config = dict(
    num_hidden_layers=12,
    hidden_size=64,
    num_attention_heads=3,
    num_key_value_heads=3,
    head_dim=32,
    intermediate_size=256,
    vocab_size=8192,
    hidden_act='quick_gelu',
    norm='layernorm',
    norm_place='pre',
    norm_eps=1e-05,
    positions='rope',
    rope_theta=1020.0,
    rope_fraction=0.5,
    qk_norm=True,
    attn_scale=0.288,
    bias='all',
    tie_word_embeddings=False,
    parallel_block=False,
    extras=['some layers without attention', 'local attention windows', 'shifted keys', 'gated attention', 'value embeddings', 'hashed n-gram embeddings', 'an embedding shortcut', 'learned residual scales', 'skips across layers', 'capped logits'],
    init='normal',
    init_std_qkv=0.0625,
    init_std_o=0.0,
    init_std_up=0.0625,
    init_std_down=0.0,
    optimizer='muon_variant',
    learning_rate=0.00799,
    beta1=0.95,
    weight_decay=0.023,
    lr_head=0.0106,
    warmup_steps=0,
    schedule='wsd',
    decay_fraction=0.907,
    decay_shape='linear',
    final_lr_fraction=0.0,
    batch_tokens=[8192, 16384, 24576],
    max_seq_len=256,
    doc_mask=True,
    train_tokens=132700000,
    max_steps=8521,
    dataset='wikipedia_en',
)
Each number is 128 + 24 x the weight over its row's rms, rounded and kept within 0 to 255. Layers, rows and columns count from 0. The size above them is the row's rms in percent of the matrix's.

# layer 9 MLP down (transposed), 256x64, rms 0.141, rows 26-50, columns 0-63
size [112 108 104  98  93  94  86  83 100 107 106 108  95  91  95  90 109 105  85 101 131 130  86  75  88]
[[123 117 138 127 146  99  94 139  95 124 116 114  99 135 104 126 127 130 153 179 125 114  81 154 126 186 100 102 138 156 146 147 142 116 136  98 171 141 125 133 121 147 136 143 169 134 128 141  85 110 110 158 112 169 116 149  78  96 160 102 155 105 114 122]
 [151 102 125 132 138 107 110 109 107 133 157 101 118 113 125 171 152  75 127 146 111 138 124 151 145  85 127 113  95  98 126 116 145 136 125 121 111 165 159  95 143 127 136 124 140  87 127 146  74 101 154  90 178 168 111  96 131 136 139 162 163 132 148 136]
 [137 121 143 113 147 107 130  73  79  95 126  97 156 131 107 135 159 145 102 145 126 122 106 113 134  87 143 132 154 131 102 149 106 142 155 162 138  91 143 152 104 123 150 142 145 162 153 145 179 135 129  77  85 136 106 135 116 104 161 131 122 157 148 155]
 [102  92  90 115 130 129 125  92 136 181 182 164  93 116 142 119 131 133 133 161 108 128 132 138 129  93  82 127 191 138 130 119 130 145 163 115 144 142 127 110 131 138 163 133 124 131 105 101 183 115 145 136  91 139 152 133 110 113  92 141 113 113 151 116]
 [144 120 119 123 157 104 105 115 117 157 169 137 150 121  95 152 150 150 153 139 117 151 140 190 148  72  96 142 118 131 170 140 119 134 130 114 124 108 113  89  95 121 120 148 160 125 108 104 110 102  90 147 105 118 117  89 132 163 149 136 144 173 116  96]
 [157  86  83 121 156  93 112 122 168 115 105 108 141 143 169  83 132 103 127 131 108 159 130 156 116 124 115 124  94 120  94 134 131 142  95 127 176 118 103 103 145 139 118 134 108 108 133 110 133 101 173 153 177 152 146 121  97 126 156 153 163 135 120 107]
 [115 101  93 131 134 173  76 154 139 144 107 123 157 149 149 129 168 152  84  93 114 106 122 109 103  96 140 143 143 122  90 118 150  78 122  77 121 161 118 142 138 105  98 130 122 122 124 133 136 157 127 127 193 138 149 135 144 139 149 139 112 149 135 146]
 [146 145 110 116 155 188 132 102 185  59  93 134 116 120 121 120 110 157 146 140 132 113 118 125  89 110 125 138 170 139 119 105 144 141 152 170 149 136 138 106 129 149 108 113 120  91 138 136 162 102  90 149 139 117  90 115 159 112 130 143 103 127 103 124]
 [130 150 141 146 115 141 149 141 132 120 129  89 157 140 144 114  96 137 166 152 152 115 102  88 139 112 121  88 160 129 163  79 114 120 105 128 118 150 118 140 115 113 125 161 128 112 127 155 100 180  91 157  63 111 139 122 168 142 147 166  98 139 116 131]
 [112 114 157 132 127 110  98 164  96 167 145 109 146 168 132 120 133 120 138 151 119 122 115 161 101 101 156 114 132 138  82 172 147 177 109 121 138 170 112 144  98 128 110  94 151 143  88 112  63 126 119 154  91 138 141 123 132 121 144 125 154 115 135 104]
 [126 130 129 108 174 144 110  80 111 143  96 125 119  94  97 132 151 139 164 169 139 138 110 144 116  88 103 152 131 121 137 126 143  97 153 131  98 112 105 111 121 140 125 131 154 122 144 129 118 135 147 122  84  90 123 153 156  84 144 157 110 151 186 179]
 [ 80 111 134 110 129 137 124 105 135 140 151 127  98 113 176 128 119 134 123 131 135 106 123 162 131  95 136 121 100 150 149 117 130 152 108 135 109 173 126 141 126 113  96 180 118 133 151 111 156 164 153 186  97 124 146  62 144 131  96 148  96 126 148 159]
 [106 141 145 107  99 123 154  92 134 100 117 133  94 166 114 132 127 129 108 137 147 124 146 145 129 157  97 128 174 150 116 186 135 100 121 113 135 121 107 106 123 127 143 115 150 134 105 123 169 116 111  20 131 153 128 133 133 111 157 132 143 124 131 136]
 [154 173 137 128 114 144 141 156 121 142 145 122  94 100 136 141 158 150 140 161 134 119 153 151 135 119 139 136  93 104 143 135 124 105 107 111  96 118 148 156 130  91 116 111 135 106 162 151 191  84  86 112 118 139 149 114  89 141 109 118  83 145 108  78]
 [149 142 133 156 103 137  99 194  81 152 106 125 138 161 115 134 130 149 129 120 106 117 158 124  94 105 137 187 113  86 133 164 157 116 145 140 123 105 154 117 122 106 146 153 112 127 147 147 106 102 123  69 145 140 137 105 148 133 122 101  97 138 104 105]
 [131 108 125 100  96  95 114 150 118 143 112 101 142 118 100 111 122 130 126 136 111 149  83 103 113 166 147 193 120 136 126 116 124 118 137 139 166  91  93 142 162 123 170 127 137 148 141 118  74 140 148 150 118 120 121 157  98  98  99 168 116 166 130 161]
 [125 115 120 142 123 149 125 133 131 100 131 135 154 163 120 159 101 168 125 112 122  93 152 137 149 133 138 133 158 129 108 103 144 148 100 113 122 122 136 123  91 134 109 121 143 131 129 119  75 147  90 222 188 158 128 128  95 102 128 131 139 110 102 108]
 [ 89 125 113 152 138 134 152 158 117 141 155  96 117  72 138 128 201 119 124 107  88 164 129 176 143 135 131 118 133 152 147 147 111 100 147 125 149 126  94 152 139  95 141 114 148 108 157 107 122 132 121  93 127 139 171 148 119 111  77 109 112 140 121 120]
 [179 131 125 104 137 140  95 155 145 103  97 134 152 135 106 142 146 122 118 150 132 123 145 133 142 169 124 129 140 135 119  92 124 173 125 152 111  71 117 154 111 154 113 101 146 137 139 121  85  89 135 156 158 114  98 177 138  87 143 124 154 144 128  76]
 [146 105 111 150  82  87 132 111 103 104 158 109 142 169 129 108 162 108 101 127 134 141 109 137 126 167 130 108 121 169 115 134 162 183 117 141 117 103 151 152 140 158 116 150 113 127 127 134 107 158 106  96 125 139 172 104  86 122  85 154 147  94 117 137]
 [142  80 128 148  92 112 127 134 117 125 154 115 121 128 112 130 147 139 113 149 120 124 116 134 120 109 158 112 122 123 145 132 141 121 142 135 145 161 109 143 143 142 150 145 106 122 159 138  14  99 103 190 145 121 120 117 156 121 115 122 135 146 102 167]
 [128 159 158 154 158 138  92  70 134 145 140 128 103 123  96 158 123 109 106 110 119 111 140 135 143  96 154 154 146 155 161 166 116 121 142  95 104 110 116 171 109 109 125 153 127 133 144 119  95 144 112 113  97  99 125 128  92 155 142 145  91 188 113 136]
 [132 125 148 113 105  89 102 108 108 142 123 121 152 147 149 124 120 123 161 186 155 128 102 126 144 126 136  99  96 132 142 165 167 110  86 143 151 104 111 144 172  76 137 159  93 155 151 116 168 104 123 100 141 138  95 138 103 149 111 114 153 117 139 109]
 [143 111 105 129 105 163 153 149 142 105 112 129 120  97 160 130 186 133 124  96  88 127  96 118 106 150 118 140  97 118 155 139 120 168 137 149 153 137 108 130 156 106 129 130 110 140 156 136  83 115 156 158 106 112 106  89 135 162 101 153  76 128 172 119]
 [135 136 147 131 147  97 138 115 182 101 135 122 114 116 112 146 113 109 107 120 127 107 127 105 138  96 149 179 151 116 100 117 121 143  81 119 137 134 169 147 123 127 104 153  61 109 126 119 200 143 114 185 117 137 119 114 150 154 123 113 111 148 117 132]]
# layer 9 MLP up, 256x64, rms 0.271, rows 27-50, columns 0-63
size [106 108 118  96  98 100  91  94  85  97 113 104  92  97  98  97 113  85  96 124 112  90  91  94]
[[137 125  91 149 161 111 122 136 113 128 146  95 153 120 131 146 145 156 168  95 135  95 122 179 182  77 128 131 166 110  96 124 127 160 145 161 128 118 134  95 152  79 128 147 116 119 117 163 110 138 124  95 135 124 112  90  90 156 120 150 131 128 130 138]
 [136 144 134 115 131 159 119 118  71 130  94 109 132  92 144 148 137 135 104 127 104 121 138 153 101 118  92 117 149 132 125 160 139 141 130 163 108 113 176 147 120  90  90 146 149 126 132 171 131 129 100 125 139 124 129 186 186 114 126 132 113 161  89  90]
 [103 109  77 156 156 130 129  87 138 154 173 141 101 153 108 118 147 120 157 138  94 116 128 117 133 121  98 128 144 146 120 137 130 162 148 141 158 123 110 104 130 110  78 117 113 143  97 110 156 124 159 149 162 144 118 126 142 104  85 154  64 133 136  93]
 [125 111 110 140 177 144 118 151 111 113  82 101 126 125 162 116 151 134  98 127 101 164 128 148  89 132 110 143 109 105 151 118 166  95 144 134 109  86 179 127 172 144 122 147 129 173 134 132 146 131  98 104 149  99 135 127 111 132 168 166 114  91 136 109]
 [138 111 115 137 107 172 125 104 136 151 127 168 119  69 123  96 149 120 149  91 128 124 128  92 123 116 147 114 133 131 123 140 128 113 161 107 128  96  73 158 106 129 130 114 161 128 165 114 113 120 153 145 142  85 142 168 160 131 191 122 120 143 101 155]
 [ 85 120 121 122  42 113 158 140 149 128 150  94 136 126 153 124 151 149 136 151 154 153 114 118 112 136 127 149 115 109 129 123 105 145 140 152 143 124 119 130 114 118 148 118  79 147 169 111 157 149  93 126 151 130 161 173  98 108  90  84 110 122 146 131]
 [135  91 111 111 130  73 140 126  96 162 159 106 139 143 104  87 124 131 123 158 136 137 113 114 158 123 102 127 133 126 128 123 120  94  92 110  58 148 116 130 117 173 161 155 109 142 136 143 158 134 189 149 142 114 135 128 139 127 145 162 125 148 170 127]
 [123 103 124 143 120 118 170 107 153 142 110 129 102  68 112 102 156 166 140 153 119 136 169 126 156 125 132 131 117 122 137 140 137 124 139 144 150 108 123 131 142  63 109 137 124 115 149 115 145 193 151 127  81 157  72 153 125 127 152 119 135 161 139 148]
 [129 127  84 120 115 137 156 125 144  98 143 132 140 104 127 140 135 169  75 117 114 117 177  64 163 186 114 145 150 153 128  94 150 121 119 136 117 109 145 106 142 139 122 134 101 147 133 108 124 134 104 123 142 130 153 151 114 144  68 143 113 150  87 110]
 [113 170 104 110 115 132 130 164 164 103 119 121 114 126 102 154 126 138 122 122  98 121 129 144 129  96 138 152 151 147 120 139 137 107 126 127  95 114 160 132 121  84 135  64 145 109 161 122 154 146 120 119 153 108  79 128 144 181 104 169 181 157 109 112]
 [142 129 130 150 117 170 120 119 156 138  98 137  97  96 175  90 130 162 114 170 114 130 145 116 135  75 148  86 125 118 130 106 168 146 163 125  82 112 104 138 106 160 159 145 113 104 108 128 145 131  98 139 134 151 138 127 125 165 143  98  84 115 129 146]
 [124 171 109 131  88 151 104 105 129 165 128 119 139 122 111 151 131 104 135 106 141 112 178 112 140 139  75 103 104 117  87 148 124 123 130 141 166 114 141 130 123 114 147 136 124 120  96 142 135  80 106 132 192 124 146 134 118 112  97 191 115 113 157 144]
 [ 99 122 149 105 122 143 122  81 155 144 126 117 133 137 131 136 142 118 118 185  73  91 149 115 156 149 159 102 148  91 124 141 105 123 120 126 137 144 164 132 123 125 135 176  81  85 109  94 110 108 100 161 129 167 134 119 155 155 142 153 130 117 126 100]
 [144  80 106 150  90 135 122 152 137 155 122  97 112 160 103 119 121 123 138 154 124  91 156 167 104 139 104 129 129 107 138 124 146 106 167 168  92 105 172 192 123 140 134 103  81 146 112 103 133 155  91 116 144 129 128 117 163 157 133 128 135 120 119 126]
 [110 169 112 144 164 118 121 128 126 110 132 110 173 146 150  68 130 127  78 166 149 108 119 155 106 136 105 180 116 115 125 148 137 145 145 134 128 115  76 154  98 130 131 105 124 116 118 136  92 111 151 130 134 110 108 154 134 134 115 169 105 141 125 186]
 [120 138 152 176 157 103 184 110 126  99 166 122 142 110 134 156 118  79 110 135 116 114 141  88 148 158 147 167 135 108 125  87 119 114 156 132 117  83  88 130 109 131 123 155 111 114 125 110  87 117  90 155 118 145 110 149 156 129 120  85 127 139 129 139]
 [117 141 131 112 102  94 135 148 126 143 150  82 113 131 118 154 160 126 107 143 102 159 134 127 124  89  90 135 155 122 151 131 173 162 111 134 151 115 100 154 202  86 119 118 141 147 124 128 143 132  90 111 142 139 163 151 147 122 126 150 108  76 143 104]
 [123 152  94 139 106  82 146 123 132 112 131 121 147 121 175 125 182 165 153  96 135  86 104 154 137 106  93 101 103 152 118 107 107  95 127 116 125 168  98 107 133 118 173 139 115 127 107 158 149 118 111 139 157 149 151 133 152 135 151 111 146 140  90 162]
 [124 149 116 126 118 142 123 114 127 171 123 125  98 144 157 189 111 161 179 141 140 111 108 157  85 151 148  77 134 112 109 109  76 159 126 107 143 116 180 150 122 117 141 129 132 137 120 157  98 129 132 117 144  87 125 133 120  95 135  93 108 104 107 139]
 [153  86 136  88 130 121 157  91 110 138 135 148 154 120  76  75 151 146 134 119 133 129 141 106 127  99 122 153 134 134 141 159  92 125 153 111 110 153 141 152 145 134 161 156 109 107 149 158 112 111  88 120 155 122  83 118 127 152 150  89  98 177 132 129]
 [127 174 153 154 136  92 127 133  90 171 140 125 103  84  92 123  93 147 128 141 119 121 121 140 108 146 151 141 161 145 181 146 159 121 130 127 159 108 101 154 134 115 168 134 107  76  84 116 120 140 146 104 156  96 118 126 114 124  97 115  97 110 135 140]
 [131 124 157 165  89 139 177 140  91 112 148 142 152 107 143 146 142 112 100 119 154  79 105 133 113 100 102 161 119 124 116 114 143 156 159 123  83 126 133 117 133  90 159 102 131 106  98 152 117 136 167 154 125 126 147 143 124  92 150 146 162 181 115 116]
 [156 138 124 129 124 157  97  88 178 112 150 146 129 130 136 159 157  69 130 120 102 136 106 136 111 128 116 123 120 116 103 100 116 143 129 138 126 108 134 135 134 130 150 151 139 176 151 128 126 115 202 143  90 101 103  94 112 174 123  89 112 163 127 125]
 [159 141 100 119 123 144 131 105 160  77 113 158 102 134 141  83 112 160 105 116 163 134 101 151 155 108 113 106 149  87 117 115 117 165 139 129 127 129 153 148 109 117 144 151 142 106  66 152 162 102 103 147 134 142 152 118 166 104 105 151 120 133  93 148]]